config = dict(
    vocab_size=1382,
    activation='tanh_gelu',
    qk_norm=False,
    tie_embeddings=False,
    init='uniform',
    init_std_o=0.0,
    init_std_up=0.0384,
    weight_decay=0.1,
    grad_clip=1.0,
    warmup_steps=200,
    doc_mask=False,
    steps=3379,
)
Each number is 200 + 40 x the weight over its row's rms, rounded and kept within 0 to 999. Layers, rows and columns count from 0. The size before them is the row's rms in percent of the matrix's.

# down: layer 6 MLP down (transposed), 768x192, rms 0.107, rows 579-614, columns 96-191
# up: layer 6 MLP up, 768x192, rms 0.115, rows 580-615, columns 96-191
down579,101,234,202,250,182,134,236,165,157,199,178,129,113,172,167,212,162,238,150,210,177,192,192,172,124,205,192,187,219,193,202,208,101,213,131,251,213,240,191,184,216,124,252,173,217,147,146,220,205,233,226,176,210,268,174,186,106,151,184,221,212,214,205,195,160,208,196,151,186,168,181,166,189,243,215,293,165,248,157,233,201,232,201,174,173,203,182,136,216,175,225,97,194,284,194,232,194
up580,101,267,167,221,194,244,181,206,186,188,258,181,188,111,184,204,277,155,196,241,174,181,222,225,222,186,132,197,168,155,196,178,183,149,272,112,192,264,222,165,278,122,235,264,207,160,220,212,157,228,148,148,161,200,160,168,121,190,170,232,157,206,208,193,209,178,202,242,190,201,194,199,190,151,218,219,261,196,251,102,135,187,249,231,190,208,121,184,239,165,210,217,211,195,213,198,226
down580,099,193,157,180,235,203,174,237,226,150,133,165,196,216,149,159,187,212,165,195,189,229,237,211,153,137,291,201,210,198,203,174,242,261,192,232,194,149,207,167,204,231,210,149,198,214,251,233,198,177,272,190,210,168,299,236,308,238,256,169,191,206,138,144,265,233,194,187,283,147,209,168,202,191,209,279,148,145,208,160,180,181,196,179,154,235,192,186,207,221,221,198,132,170,144,194,157
up581,088,182,202,145,244,213,221,180,194,205,212,243,291,213,193,214,126,261,213,228,200,171,260,211,145,232,227,202,209,206,154,219,239,255,227,268,197,204,174,175,224,226,249,171,171,170,192,202,262,216,207,224,277,190,166,174,259,184,251,215,245,189,299,174,232,243,228,130,165,224,169,185,193,232,183,199,210,260,152,228,157,201,249,193,159,186,214,222,187,220,177,279,220,207,192,220,210
down581,100,252,182,216,167,154,154,179,169,181,201,205,182,177,133,302,162,240,162,152,250,280,163,226,169,158,216,256,200,199,159,221,210,217,227,266,183,176,161,250,149,138,191,224,155,106,195,199,258,162,166,204,208,176,215,140,222,200,220,177,251,242,189,205,247,230,214,165,168,210,145,223,196,183,320,175,245,219,181,284,202,135,244,211,212,171,168,170,203,185,258,262,164,272,140,169,196
up582,095,194,288,179,155,237,298,211,273,199,165,214,201,210,245,249,123,117,227,225,195,151,225,171,233,212,181,220,167,180,142,285,175,125,181,235,271,184,152,231,141,267,176,210,143,172,136,207,187,192,111,178,202,156,243,206,135,228,224,213,229,238,241,185,212,262,217,200,199,182,193,213,201,217,223,211,166,209,208,205,237,190,171,283,207,169,204,236,201,206,184,193,153,152,231,177,232
down582,097,188,192,172,225,187,89,66,260,183,224,141,264,171,216,196,187,170,134,234,238,169,154,253,177,240,209,209,299,250,183,174,137,221,234,255,179,278,234,156,221,196,230,236,307,158,153,161,158,260,166,176,169,190,194,203,254,242,249,125,176,205,239,286,136,193,245,196,201,290,183,186,220,142,186,187,194,225,191,161,214,200,181,148,236,229,176,189,176,258,258,186,212,250,232,181,249
up583,099,183,220,174,152,226,158,205,226,181,225,223,185,132,144,171,191,120,234,224,229,205,209,249,151,217,191,201,201,230,139,187,237,196,171,175,241,164,247,161,169,246,229,201,265,203,112,221,202,209,239,184,207,220,202,150,202,162,239,236,210,245,248,209,253,192,137,188,249,181,177,267,287,256,241,211,222,154,224,159,202,155,176,212,256,201,129,285,187,183,197,205,228,134,199,239,160
down583,107,268,219,145,251,206,165,218,184,285,116,229,177,169,210,216,218,267,269,146,132,191,178,205,172,238,201,227,189,165,200,290,227,214,144,236,169,226,200,248,217,185,192,186,169,180,218,239,172,228,181,235,248,225,197,233,184,152,195,109,190,147,210,208,208,194,212,224,175,246,150,207,161,249,240,259,238,201,212,287,188,209,157,286,165,122,270,194,215,176,232,180,215,137,138,180,126
up584,098,201,249,190,217,237,254,196,195,166,184,186,170,175,225,193,169,176,235,247,198,140,249,251,242,170,185,242,209,213,141,224,246,206,143,163,147,277,213,227,217,199,171,232,259,198,171,261,168,185,139,256,184,232,164,220,260,197,203,200,230,220,199,281,196,146,204,200,187,191,210,189,89,222,187,176,244,252,136,237,207,166,218,232,144,263,222,235,151,222,173,179,189,155,231,207,218
down584,102,138,237,157,229,153,205,169,197,239,187,171,281,215,258,249,199,245,209,163,246,225,104,161,213,164,201,176,259,214,178,192,178,199,258,156,189,298,139,216,210,223,170,215,205,188,230,253,222,256,211,252,165,210,336,187,174,217,226,167,148,207,250,174,209,166,189,157,172,220,164,143,194,198,188,195,275,156,146,221,291,220,179,201,213,167,237,165,272,261,184,205,158,200,222,162,214
up585,100,157,171,235,171,153,176,249,174,262,186,175,181,229,216,261,214,271,121,209,251,228,222,172,181,166,201,208,175,200,209,160,173,155,195,206,253,236,203,160,214,167,214,275,187,226,215,182,187,169,112,221,255,212,211,149,120,172,121,212,215,230,168,157,174,256,128,223,157,207,252,140,136,180,252,173,268,299,254,251,210,230,198,198,183,195,233,211,255,211,235,133,209,199,181,246,235
down585,096,219,204,188,295,224,145,224,214,193,191,208,140,168,227,256,209,144,187,200,163,333,223,136,162,124,280,191,162,148,282,210,219,199,197,222,215,247,183,143,182,239,251,181,202,181,183,165,205,187,186,203,209,194,260,221,181,165,234,225,249,192,154,220,121,187,188,257,208,194,220,268,186,209,242,214,198,255,200,227,227,108,203,237,192,218,178,147,229,180,167,216,231,175,190,117,146
up586,109,179,176,138,209,168,234,176,191,188,279,101,225,158,276,202,201,182,188,210,204,156,156,290,174,220,204,206,191,193,245,207,218,154,183,145,135,178,215,237,172,224,244,215,175,255,232,247,264,225,194,179,215,192,207,223,161,209,235,105,183,240,218,216,212,179,144,220,247,193,192,214,204,153,153,171,222,213,227,97,206,157,200,208,203,167,180,194,176,178,246,179,246,256,236,296,283
down586,101,181,243,232,166,206,189,201,184,197,207,256,189,212,229,271,206,215,275,248,206,212,213,198,170,182,217,199,212,186,154,166,225,211,200,88,248,206,193,213,199,229,199,183,182,160,174,261,210,182,125,235,234,237,195,171,176,219,205,212,168,213,189,121,240,203,170,189,196,159,136,300,190,146,190,296,210,293,186,239,217,189,251,164,165,206,179,132,188,179,282,237,190,183,188,248,202
up587,091,119,191,162,193,148,285,200,271,209,190,166,227,242,142,187,237,268,303,179,170,219,200,238,224,188,185,204,173,113,270,174,137,118,204,229,189,203,202,257,200,187,190,177,238,187,164,186,213,252,240,221,230,189,200,211,196,195,115,194,175,145,197,199,200,156,213,200,259,158,145,128,200,212,191,247,164,154,282,212,243,179,207,186,240,168,177,223,213,177,171,252,246,192,147,280,218
down587,098,197,146,211,211,183,164,193,259,167,182,256,260,227,216,298,209,174,238,251,264,176,186,202,197,228,281,144,217,178,233,219,208,280,211,238,147,226,227,189,227,297,192,208,190,172,177,196,253,182,191,193,217,206,246,197,239,192,196,166,117,235,215,182,154,201,221,200,128,158,172,231,182,187,256,195,194,249,201,212,222,236,169,214,221,208,247,164,271,204,270,212,210,227,199,162,135
up588,092,182,157,133,286,248,254,217,180,211,221,123,215,163,205,228,153,183,187,160,184,217,191,228,271,164,202,218,175,179,179,203,217,233,187,116,235,167,174,184,217,249,156,238,248,212,173,222,205,248,346,111,189,245,242,235,146,230,151,236,204,217,241,271,247,172,237,149,242,104,233,148,236,254,209,231,137,152,215,239,171,214,241,204,169,195,186,266,148,318,195,177,222,154,184,165,214
down588,103,229,208,166,236,181,195,196,159,196,162,147,272,171,139,200,186,239,182,208,193,220,155,240,226,164,220,218,129,232,229,203,184,142,170,141,191,186,278,166,158,196,177,213,169,138,178,133,240,294,285,245,209,188,232,178,212,227,201,179,249,155,211,202,203,251,215,191,268,161,196,192,187,129,172,199,212,166,227,228,184,229,282,260,139,220,233,205,203,231,195,170,162,131,225,190,131
up589,082,198,227,188,192,147,214,150,216,310,227,160,199,198,199,186,185,149,228,216,149,173,148,159,263,195,243,223,170,139,218,293,210,175,181,207,158,223,167,179,133,232,141,229,252,189,146,248,264,133,238,224,191,182,219,203,228,187,259,159,164,226,195,127,210,224,226,265,212,218,215,185,228,174,217,151,201,214,220,183,191,195,217,187,131,223,165,187,171,209,274,155,237,217,194,193,125
down589,092,127,214,185,267,265,242,171,204,165,227,254,238,225,214,248,127,156,192,145,154,252,175,262,245,178,252,201,204,198,205,151,136,172,150,137,156,129,202,170,190,231,199,218,179,188,215,239,228,194,139,266,234,265,111,213,208,282,184,236,220,134,114,269,213,198,190,237,252,188,164,230,162,246,217,214,217,183,223,169,169,250,233,140,183,189,229,295,171,262,186,185,204,180,184,198,211
up590,102,232,237,199,162,268,162,157,211,288,239,216,200,270,192,180,245,169,194,228,249,175,157,170,170,176,223,250,162,195,192,215,173,234,207,206,220,247,249,168,230,184,228,182,229,325,210,275,158,150,210,203,141,182,185,283,157,188,198,170,259,188,240,148,268,197,200,178,196,247,194,127,226,189,112,198,212,156,160,147,147,202,177,124,163,174,202,250,173,202,271,203,229,163,214,178,205
down590,101,229,205,160,199,181,232,276,206,242,280,272,221,181,122,193,220,236,285,142,123,222,237,226,161,203,184,164,227,273,218,235,200,209,172,196,305,189,171,258,177,230,122,180,128,199,178,239,237,206,203,193,218,135,167,158,218,164,220,176,138,202,231,182,165,192,221,152,161,190,220,189,208,247,220,166,197,259,186,229,133,131,230,214,244,222,190,193,222,234,222,181,211,178,206,254,119
up591,107,193,169,164,236,131,204,170,214,141,131,184,180,214,212,255,323,171,231,220,208,226,158,247,223,157,271,153,176,211,183,169,199,246,196,206,146,265,185,212,224,156,220,226,203,252,203,202,169,181,224,194,218,121,92,228,171,168,242,234,221,238,221,232,195,205,198,202,244,218,245,196,189,204,132,183,197,231,177,199,159,253,233,137,203,181,277,197,244,138,221,184,248,204,178,186,195
down591,109,215,201,178,181,271,269,233,187,237,191,245,230,217,215,126,241,128,197,218,222,244,294,192,226,193,209,203,158,195,215,102,225,173,217,172,220,171,194,262,169,172,123,125,118,117,236,168,247,193,193,185,224,193,306,175,154,146,120,217,194,262,238,216,180,215,181,274,133,224,182,143,203,213,162,249,211,183,206,215,184,180,198,182,138,217,221,223,161,200,158,251,217,202,166,267,190
up592,093,186,281,151,194,189,232,163,166,236,165,186,182,158,174,215,225,222,216,132,210,204,228,147,261,255,137,169,181,261,173,212,171,160,201,301,131,210,183,183,238,177,165,160,172,202,150,227,219,222,225,182,202,179,153,145,147,179,163,234,213,122,156,204,147,187,177,215,193,223,211,198,214,198,189,225,193,185,205,219,129,72,180,207,145,153,201,200,207,147,176,199,283,190,178,157,211
down592,096,183,166,234,144,213,201,163,205,221,190,268,240,212,171,174,144,210,133,159,226,199,231,181,236,192,237,164,218,224,174,130,201,147,207,202,195,189,231,126,185,187,229,175,202,191,244,162,189,180,229,182,249,128,245,168,176,204,195,166,134,247,207,129,236,228,248,220,268,171,255,180,168,282,124,162,154,195,172,177,129,133,213,241,322,154,260,248,215,257,264,278,144,183,190,230,190
up593,100,242,182,208,244,200,160,252,189,244,203,174,134,195,194,178,175,227,222,173,198,196,207,188,241,263,156,153,245,132,239,199,241,272,247,235,165,185,173,266,193,252,241,176,230,158,151,184,197,235,204,219,231,220,147,180,165,179,218,137,150,225,236,222,139,180,250,272,203,70,220,182,161,221,214,185,258,195,226,213,176,136,189,227,177,277,247,164,242,168,264,230,243,181,132,280,184
down593,094,172,167,201,158,250,251,269,198,178,176,214,185,108,187,214,178,170,220,229,194,194,231,219,161,242,224,180,204,206,201,196,205,253,204,227,193,177,231,167,188,236,196,203,227,245,180,263,279,244,131,130,164,142,146,199,244,263,237,208,208,265,183,157,179,159,180,207,198,268,203,179,219,227,203,173,219,182,209,164,160,168,326,218,179,168,189,151,216,135,284,200,215,218,291,210,201
up594,100,179,173,187,158,162,206,230,179,217,198,240,181,146,187,220,148,279,168,271,159,238,183,146,145,178,275,198,191,210,115,140,219,246,216,224,198,252,180,146,186,202,212,212,198,237,153,117,189,185,172,168,246,193,187,234,156,292,205,225,211,197,224,249,231,208,221,230,147,267,203,158,272,225,144,166,201,238,215,183,198,197,261,159,180,223,227,171,229,156,158,206,153,217,176,218,93
down594,094,320,264,156,227,183,192,205,206,232,149,148,163,225,187,193,157,155,228,234,216,204,212,176,231,217,159,214,189,245,201,207,166,247,171,204,168,162,197,218,245,157,248,163,95,246,178,267,172,208,132,192,173,243,266,247,161,219,278,214,218,182,179,181,273,94,124,221,188,72,240,199,221,148,184,163,200,145,169,268,214,214,262,315,236,197,209,149,179,195,239,172,240,196,189,190,255
up595,105,263,223,205,179,206,178,154,245,206,198,188,221,195,250,206,278,180,203,234,238,144,276,234,163,176,280,245,193,211,181,222,231,213,85,186,196,199,189,231,98,143,210,217,245,263,163,237,271,181,179,200,210,198,213,209,216,264,243,243,152,163,201,162,254,255,205,224,145,194,137,138,219,217,185,189,184,193,196,162,222,167,244,224,155,212,247,186,149,200,271,213,242,157,247,220,159
down595,112,192,130,192,177,236,190,176,218,240,253,232,219,186,199,187,224,138,187,252,208,224,205,162,116,219,191,222,167,183,202,261,178,184,152,160,233,166,185,203,262,194,206,208,210,211,211,211,208,164,192,195,147,154,318,182,296,212,206,186,199,171,185,189,232,78,165,198,221,189,198,193,217,212,211,189,199,176,206,172,141,218,191,200,263,111,212,154,169,161,174,224,138,183,185,245,158
up596,098,193,247,190,243,230,223,216,235,269,184,102,217,261,230,217,212,207,208,196,256,186,221,177,195,175,259,278,193,194,72,188,212,196,194,181,204,261,209,230,329,244,203,245,204,207,249,223,159,205,200,159,236,174,69,199,220,226,172,160,91,245,203,218,208,227,205,209,131,161,174,218,201,222,195,237,181,187,281,164,194,170,130,148,165,232,154,255,151,177,137,192,225,176,208,247,258
down596,094,186,237,178,226,193,202,179,220,225,202,245,154,202,284,193,185,160,153,104,222,235,166,203,221,232,209,210,154,255,185,241,197,179,260,231,264,261,193,196,143,133,234,177,203,237,183,217,193,193,211,123,216,177,178,142,245,200,212,176,157,209,182,176,186,188,212,195,172,247,174,191,250,162,176,215,207,161,252,234,228,228,225,178,211,232,182,214,183,212,120,186,197,253,191,287,206
up597,097,172,209,216,224,206,234,207,240,168,224,175,180,141,200,173,192,151,115,239,198,169,239,161,218,206,208,262,270,186,173,200,180,194,176,223,206,223,221,181,259,253,272,184,169,181,157,249,189,192,231,203,206,140,224,227,199,241,120,164,202,147,268,244,206,228,155,130,150,192,179,247,226,187,196,122,168,184,244,140,153,144,167,200,222,205,189,182,230,194,255,298,148,272,251,218,208
down597,101,139,215,172,194,153,243,207,270,212,180,260,205,233,249,165,147,289,245,129,163,212,288,176,191,215,183,173,221,228,124,257,143,144,179,150,211,255,188,211,216,137,174,215,188,219,178,143,147,191,248,171,227,222,165,224,300,200,190,196,182,218,109,217,192,168,221,227,157,162,146,197,194,233,233,199,185,146,234,207,254,166,261,168,187,220,87,262,112,195,250,203,198,199,236,168,220
up598,096,263,175,168,207,207,227,271,276,143,244,272,251,207,124,158,223,221,248,209,217,228,232,272,243,217,194,147,241,216,119,257,176,224,209,163,250,213,214,210,145,227,186,264,189,274,229,177,212,152,165,152,233,217,245,180,214,210,143,158,177,209,201,145,249,139,187,177,246,91,230,246,270,184,183,228,231,179,227,237,162,160,147,194,190,189,167,240,134,139,155,191,165,235,192,258,273
down598,098,181,261,259,168,219,178,202,221,180,183,253,206,180,142,194,156,189,235,286,213,261,287,170,154,225,213,123,263,253,266,220,179,226,191,229,231,200,205,197,215,159,195,224,212,216,151,166,214,227,251,226,194,154,265,101,182,172,177,203,184,185,303,278,217,278,238,258,203,195,193,182,243,214,200,179,187,258,204,149,201,228,188,267,196,210,127,204,187,214,184,292,211,237,203,124,198
up599,097,128,97,214,207,170,229,272,119,156,151,137,183,183,221,128,139,203,162,266,195,239,136,171,174,273,201,236,252,164,183,210,177,196,166,164,217,239,189,270,179,197,179,177,177,195,144,139,103,130,204,215,221,188,171,182,212,194,208,185,258,269,249,214,200,218,178,148,146,181,183,156,120,192,175,155,244,193,273,275,243,173,223,191,247,185,213,201,226,136,229,274,122,188,256,191,212
down599,091,173,168,183,272,147,199,234,286,198,164,208,165,192,142,235,203,242,261,204,175,189,123,237,149,222,216,196,182,195,259,199,241,249,188,257,238,162,181,190,181,171,172,156,206,238,196,235,248,155,196,198,142,254,233,246,249,198,261,217,163,169,65,263,228,165,172,175,239,259,242,199,200,207,230,236,242,219,211,245,224,258,253,254,183,147,235,196,271,172,186,159,209,246,128,162,271
up600,108,198,108,149,211,198,200,157,169,234,138,264,165,256,184,255,233,172,205,196,188,171,276,199,218,192,163,225,143,215,147,153,246,229,217,259,209,251,240,219,192,158,249,126,163,271,246,248,179,220,257,204,230,136,130,250,231,229,215,150,228,139,207,209,200,276,164,190,215,205,202,228,161,232,213,180,256,170,181,158,127,224,139,227,223,222,254,153,95,200,213,251,257,145,194,168,182
down600,104,136,268,233,200,204,194,247,142,197,174,194,156,174,232,163,149,198,232,110,273,170,243,181,162,189,176,172,178,200,259,190,140,213,229,161,248,263,171,221,253,175,137,201,233,204,276,184,148,148,168,167,143,243,212,231,211,194,218,151,218,135,221,239,162,255,220,194,170,181,175,127,122,251,246,160,227,206,247,265,225,239,156,225,180,220,171,179,120,231,246,248,233,165,220,161,260
up601,090,154,131,192,163,229,202,157,169,215,147,157,185,219,196,159,191,221,242,133,101,161,200,154,174,254,280,243,245,214,238,261,301,143,235,217,158,193,250,175,191,223,174,179,157,257,235,146,187,169,243,269,254,198,176,231,169,254,257,205,259,189,191,226,232,214,220,193,183,179,183,179,207,125,151,183,180,152,228,208,276,212,246,260,175,256,203,260,166,233,199,162,178,219,151,232,161
down601,086,208,226,149,212,237,138,274,232,243,193,218,250,236,166,208,214,154,193,177,169,208,186,223,175,228,158,218,244,192,240,190,183,209,231,224,116,207,200,261,228,219,274,221,191,118,159,159,214,259,181,240,172,226,225,179,222,167,162,116,160,128,188,171,241,220,220,194,245,218,126,251,192,201,247,104,213,192,209,141,250,96,135,167,178,144,234,214,176,214,169,224,94,165,257,219,232
up602,090,168,263,171,128,181,145,214,207,192,141,210,277,248,211,202,300,190,226,241,126,167,154,187,178,145,270,227,234,222,233,239,191,248,202,230,160,190,171,261,198,272,278,201,205,286,277,199,191,224,234,203,216,261,278,251,174,221,211,266,166,149,216,201,229,220,179,172,175,151,207,219,118,139,219,239,254,172,211,139,224,149,189,216,189,211,224,149,160,199,206,202,152,165,216,225,216
down602,091,234,188,219,169,195,216,221,209,233,256,206,192,223,245,223,196,131,187,185,261,266,214,214,147,230,256,206,211,156,218,181,264,178,218,265,109,172,256,154,178,145,194,193,289,213,297,251,165,119,200,193,226,260,237,223,169,215,217,134,198,163,113,207,171,139,141,216,198,243,183,200,320,189,208,152,179,230,160,208,253,216,216,226,190,209,186,185,190,232,201,226,222,234,204,247,184
up603,113,204,198,185,232,202,162,199,216,244,159,164,185,224,172,183,147,189,225,231,213,197,133,198,187,209,186,226,255,192,143,224,210,187,147,202,172,246,160,175,170,211,106,242,27,172,201,209,172,203,116,291,247,230,245,201,302,203,201,203,202,233,179,150,237,178,159,217,232,194,218,199,195,172,146,231,172,191,241,160,197,199,252,234,255,221,230,235,186,219,206,179,213,197,225,253,213
down603,114,179,130,55,194,133,222,233,75,194,228,212,187,172,274,210,260,193,143,196,208,198,209,204,194,220,178,280,246,256,194,230,205,178,124,179,202,171,138,231,238,246,252,199,167,188,162,221,147,223,156,217,102,159,143,197,207,183,184,256,218,142,158,283,171,186,226,221,182,252,183,141,197,202,165,224,222,211,169,183,203,197,208,312,209,208,172,210,211,209,191,175,209,210,195,185,166
up604,101,204,222,253,157,195,166,170,174,196,179,216,236,185,169,192,163,253,189,169,246,188,213,201,221,128,246,148,188,235,245,257,129,155,218,214,258,265,249,190,222,252,204,208,232,163,214,133,182,225,211,219,192,259,142,194,213,244,186,216,170,280,245,126,252,200,222,248,212,215,208,153,194,213,201,213,245,200,246,157,207,218,169,177,298,215,192,110,174,202,366,217,221,259,183,232,260
down604,097,221,267,220,148,148,229,203,216,176,132,138,260,215,171,153,178,222,213,193,287,211,224,170,216,268,237,196,267,161,199,217,116,212,211,242,221,265,230,262,191,192,229,164,227,178,216,213,220,195,127,236,152,186,230,166,193,256,203,272,172,155,235,215,228,188,174,255,146,228,124,182,222,183,264,151,260,192,220,168,196,197,204,164,176,203,308,171,188,222,178,205,244,228,202,204,184
up605,117,236,193,176,213,315,216,221,197,208,145,213,191,249,180,141,308,224,208,218,215,147,136,222,213,236,158,219,287,181,158,207,185,254,180,236,160,193,223,140,249,164,169,200,190,193,196,195,186,142,190,231,176,256,194,254,131,205,182,196,201,242,223,259,258,215,151,163,158,292,212,206,275,193,271,193,183,229,239,198,228,169,197,231,225,182,203,241,149,240,244,192,162,261,238,197,206
down605,107,181,237,162,182,149,201,126,160,191,204,176,248,200,231,160,227,196,252,213,213,157,247,188,199,231,224,229,238,173,127,127,257,161,203,240,226,170,238,223,178,154,188,145,272,226,210,164,211,225,185,193,206,214,219,157,182,167,210,151,199,142,160,151,199,203,179,189,211,315,104,163,151,207,204,217,224,157,191,211,129,156,168,253,226,190,234,174,153,171,165,223,184,204,205,200,231
up606,099,119,160,175,193,201,120,200,216,174,238,199,264,195,127,200,227,199,81,182,277,220,245,148,194,212,150,249,163,185,221,193,158,266,281,215,168,174,167,195,207,201,218,215,192,196,173,235,149,215,161,231,251,230,191,169,194,279,180,146,229,248,199,182,238,280,172,247,193,263,247,212,150,175,179,192,206,167,199,202,192,226,196,200,274,218,176,99,243,149,138,206,227,233,143,234,163
down606,093,176,244,217,192,177,153,253,173,215,222,208,170,179,221,175,233,134,208,188,188,203,212,174,118,286,231,176,218,198,136,198,199,260,189,206,225,154,206,207,231,244,189,184,167,203,187,149,226,196,220,207,267,133,186,174,244,94,224,208,199,197,240,191,143,181,236,222,202,202,219,242,191,205,267,238,228,172,100,209,189,214,207,311,135,269,185,243,187,233,228,173,143,206,155,189,223
up607,091,209,141,213,287,194,259,195,153,176,213,198,250,243,119,219,231,251,285,128,263,198,195,202,187,197,163,150,202,262,232,154,117,144,209,221,231,250,205,240,158,289,172,161,232,185,189,211,176,259,283,190,236,191,165,194,225,197,233,186,232,176,283,180,275,208,246,197,211,175,225,253,138,262,253,155,212,216,215,217,165,185,215,170,204,246,100,170,216,185,188,235,199,285,202,154,187
down607,092,193,232,240,147,230,131,163,116,183,161,204,184,159,206,149,174,172,171,243,270,143,126,181,214,167,110,302,240,171,159,244,190,247,190,132,214,197,165,202,215,135,237,218,112,214,172,211,203,132,223,223,195,201,201,172,156,224,207,201,223,138,205,173,158,186,210,187,209,228,188,254,253,225,182,233,216,213,170,150,210,117,139,198,246,274,184,209,224,206,230,160,264,122,216,168,206
up608,098,236,240,208,304,186,191,169,158,264,138,193,156,119,202,157,175,208,153,190,230,226,213,243,174,166,136,182,205,228,225,234,205,199,213,200,188,233,153,228,90,209,189,220,188,175,277,209,237,213,143,165,212,209,170,199,223,218,276,135,205,228,151,170,179,184,200,246,220,178,268,155,191,222,130,234,189,206,220,242,148,206,216,203,232,212,147,234,213,199,183,296,174,181,154,152,255
down608,094,161,207,218,196,157,92,258,187,187,191,142,199,237,168,223,160,149,197,238,288,156,152,228,190,147,232,221,262,212,175,180,248,209,168,195,146,205,266,178,248,165,218,150,185,146,242,132,245,185,160,196,233,167,150,196,141,146,163,243,113,145,232,195,232,222,181,212,185,224,187,165,209,146,275,226,214,245,221,259,131,249,244,304,225,190,149,172,155,179,204,195,182,176,157,251,186
up609,100,277,291,143,181,173,232,197,135,122,204,183,199,153,152,195,206,223,221,209,205,161,272,221,224,171,201,222,206,168,155,294,211,252,154,195,148,254,223,192,210,273,223,225,173,242,242,268,202,252,157,203,252,271,217,169,251,211,212,153,124,199,151,116,218,260,279,203,214,221,164,182,237,162,153,202,206,228,180,157,162,232,163,235,225,152,227,206,180,245,192,191,245,263,208,211,235
down609,105,172,195,161,209,200,208,215,174,151,245,269,192,169,132,175,229,212,218,192,231,126,183,266,203,206,227,168,149,149,203,233,149,185,230,197,217,191,237,187,211,219,201,171,199,232,173,231,263,250,232,180,188,195,262,164,110,263,206,173,259,182,183,115,212,305,310,202,216,157,170,205,154,223,205,237,136,189,220,166,193,179,300,207,188,187,174,146,170,276,261,128,206,236,240,141,230
up610,098,197,225,249,219,137,232,286,184,193,195,204,209,223,153,205,207,238,177,201,194,98,232,218,189,144,174,219,225,203,256,219,182,278,225,216,253,241,223,185,234,201,159,191,244,211,273,167,121,149,213,165,243,205,178,226,89,148,127,136,141,131,243,216,251,250,213,191,206,227,186,231,152,231,217,238,225,257,234,218,197,202,185,135,215,206,187,146,206,180,171,184,142,201,242,186,253
down610,110,193,195,200,137,280,218,203,205,235,144,172,263,197,147,227,207,255,249,264,175,205,185,224,168,215,227,230,242,228,166,196,177,119,218,191,159,209,264,160,215,166,185,203,275,190,238,176,229,187,162,207,226,309,244,235,204,203,175,152,253,176,176,187,158,270,260,172,170,180,162,222,212,224,106,200,195,172,159,210,216,179,195,127,147,209,243,210,227,144,251,193,151,169,122,265,237
up611,091,166,349,267,227,200,212,164,132,219,215,258,169,199,210,187,157,216,255,285,243,185,240,188,204,262,165,128,221,224,262,170,230,207,303,177,269,194,200,181,231,314,192,114,173,197,260,97,180,207,291,194,220,182,142,168,231,177,156,227,116,234,215,146,191,206,156,174,259,160,173,224,246,206,222,188,145,152,221,185,176,239,197,151,187,153,201,253,135,193,144,186,231,202,228,166,185
down611,092,212,264,148,229,234,209,234,217,307,206,263,209,164,280,209,246,143,178,179,249,183,163,222,169,193,227,186,199,172,177,250,213,231,202,202,150,186,183,222,161,198,160,167,149,242,305,254,166,197,166,238,200,260,237,233,162,164,176,215,192,182,177,190,191,134,233,216,206,201,214,152,186,239,191,243,262,208,149,130,265,252,132,200,300,144,176,212,113,152,187,201,195,170,220,200,276
up612,103,197,94,197,244,253,313,166,204,187,220,226,151,255,214,183,227,173,176,216,170,168,224,209,236,230,147,203,194,146,191,175,245,173,220,210,154,193,173,122,224,156,236,191,280,175,127,209,240,217,203,151,201,232,271,201,206,230,239,234,172,209,171,195,255,320,229,212,163,266,270,205,191,183,212,202,133,174,164,216,142,275,166,206,185,195,283,175,263,166,172,212,164,203,165,180,138
down612,106,236,233,228,171,130,218,226,206,130,188,213,234,237,235,141,174,235,179,185,283,200,217,82,220,183,229,221,235,196,266,232,225,252,200,180,170,155,178,131,174,251,221,275,187,203,189,160,157,168,177,166,213,192,195,233,202,200,189,80,271,187,252,184,197,231,209,234,202,164,227,166,222,227,185,267,162,202,258,159,279,176,154,228,228,262,176,208,199,192,239,234,190,177,268,223,158
up613,097,266,215,181,174,273,213,192,125,252,174,186,196,229,230,145,199,162,223,178,142,192,186,230,154,206,219,253,232,254,216,141,178,186,256,174,226,233,206,149,219,265,216,270,152,255,157,192,191,179,210,200,151,210,180,254,194,218,210,151,261,246,163,190,245,257,185,158,165,199,191,174,188,166,202,139,176,186,163,197,202,115,156,264,271,219,171,229,207,204,188,207,134,107,121,198,135
down613,112,139,177,226,241,190,200,189,195,139,255,237,212,177,150,121,206,174,229,173,126,231,339,209,213,214,131,173,197,240,187,183,197,166,203,185,163,233,179,218,282,164,149,134,140,179,200,206,197,226,200,256,196,222,236,208,178,211,260,183,145,223,248,208,169,140,165,248,194,225,211,159,232,149,173,194,173,221,133,238,141,245,191,219,130,253,234,203,126,229,226,154,231,178,240,242,178
up614,094,163,209,176,216,202,253,214,160,232,244,165,130,178,176,278,232,181,225,221,245,188,155,156,218,158,219,256,234,203,231,169,228,212,186,174,149,176,190,187,127,206,239,260,169,159,259,192,196,198,204,112,169,271,251,193,196,132,195,213,200,216,188,115,215,199,203,326,263,227,238,191,229,164,206,178,207,119,231,176,101,224,190,167,160,185,246,183,82,168,225,174,204,215,171,238,147
down614,094,270,175,201,185,177,225,160,169,201,140,155,210,178,165,199,251,165,215,207,158,202,186,153,215,179,283,229,219,186,254,197,228,218,158,147,212,207,143,198,190,185,208,224,193,205,160,223,257,110,250,111,143,193,214,218,254,237,240,219,209,257,162,349,208,131,221,186,223,250,236,258,188,192,264,157,121,185,209,167,213,228,215,200,240,194,176,280,166,252,143,158,180,216,169,250,247
up615,109,226,179,165,224,263,228,152,189,257,231,175,172,197,217,200,176,232,197,244,200,204,145,212,111,243,193,228,115,191,177,178,224,184,215,241,143,157,154,186,243,203,260,147,166,225,186,201,175,248,194,238,235,177,178,155,136,185,206,219,266,172,222,215,225,240,211,190,213,204,196,214,256,163,257,225,187,242,149,144,198,282,206,218,194,198,193,156,191,240,178,113,174,195,217,215,184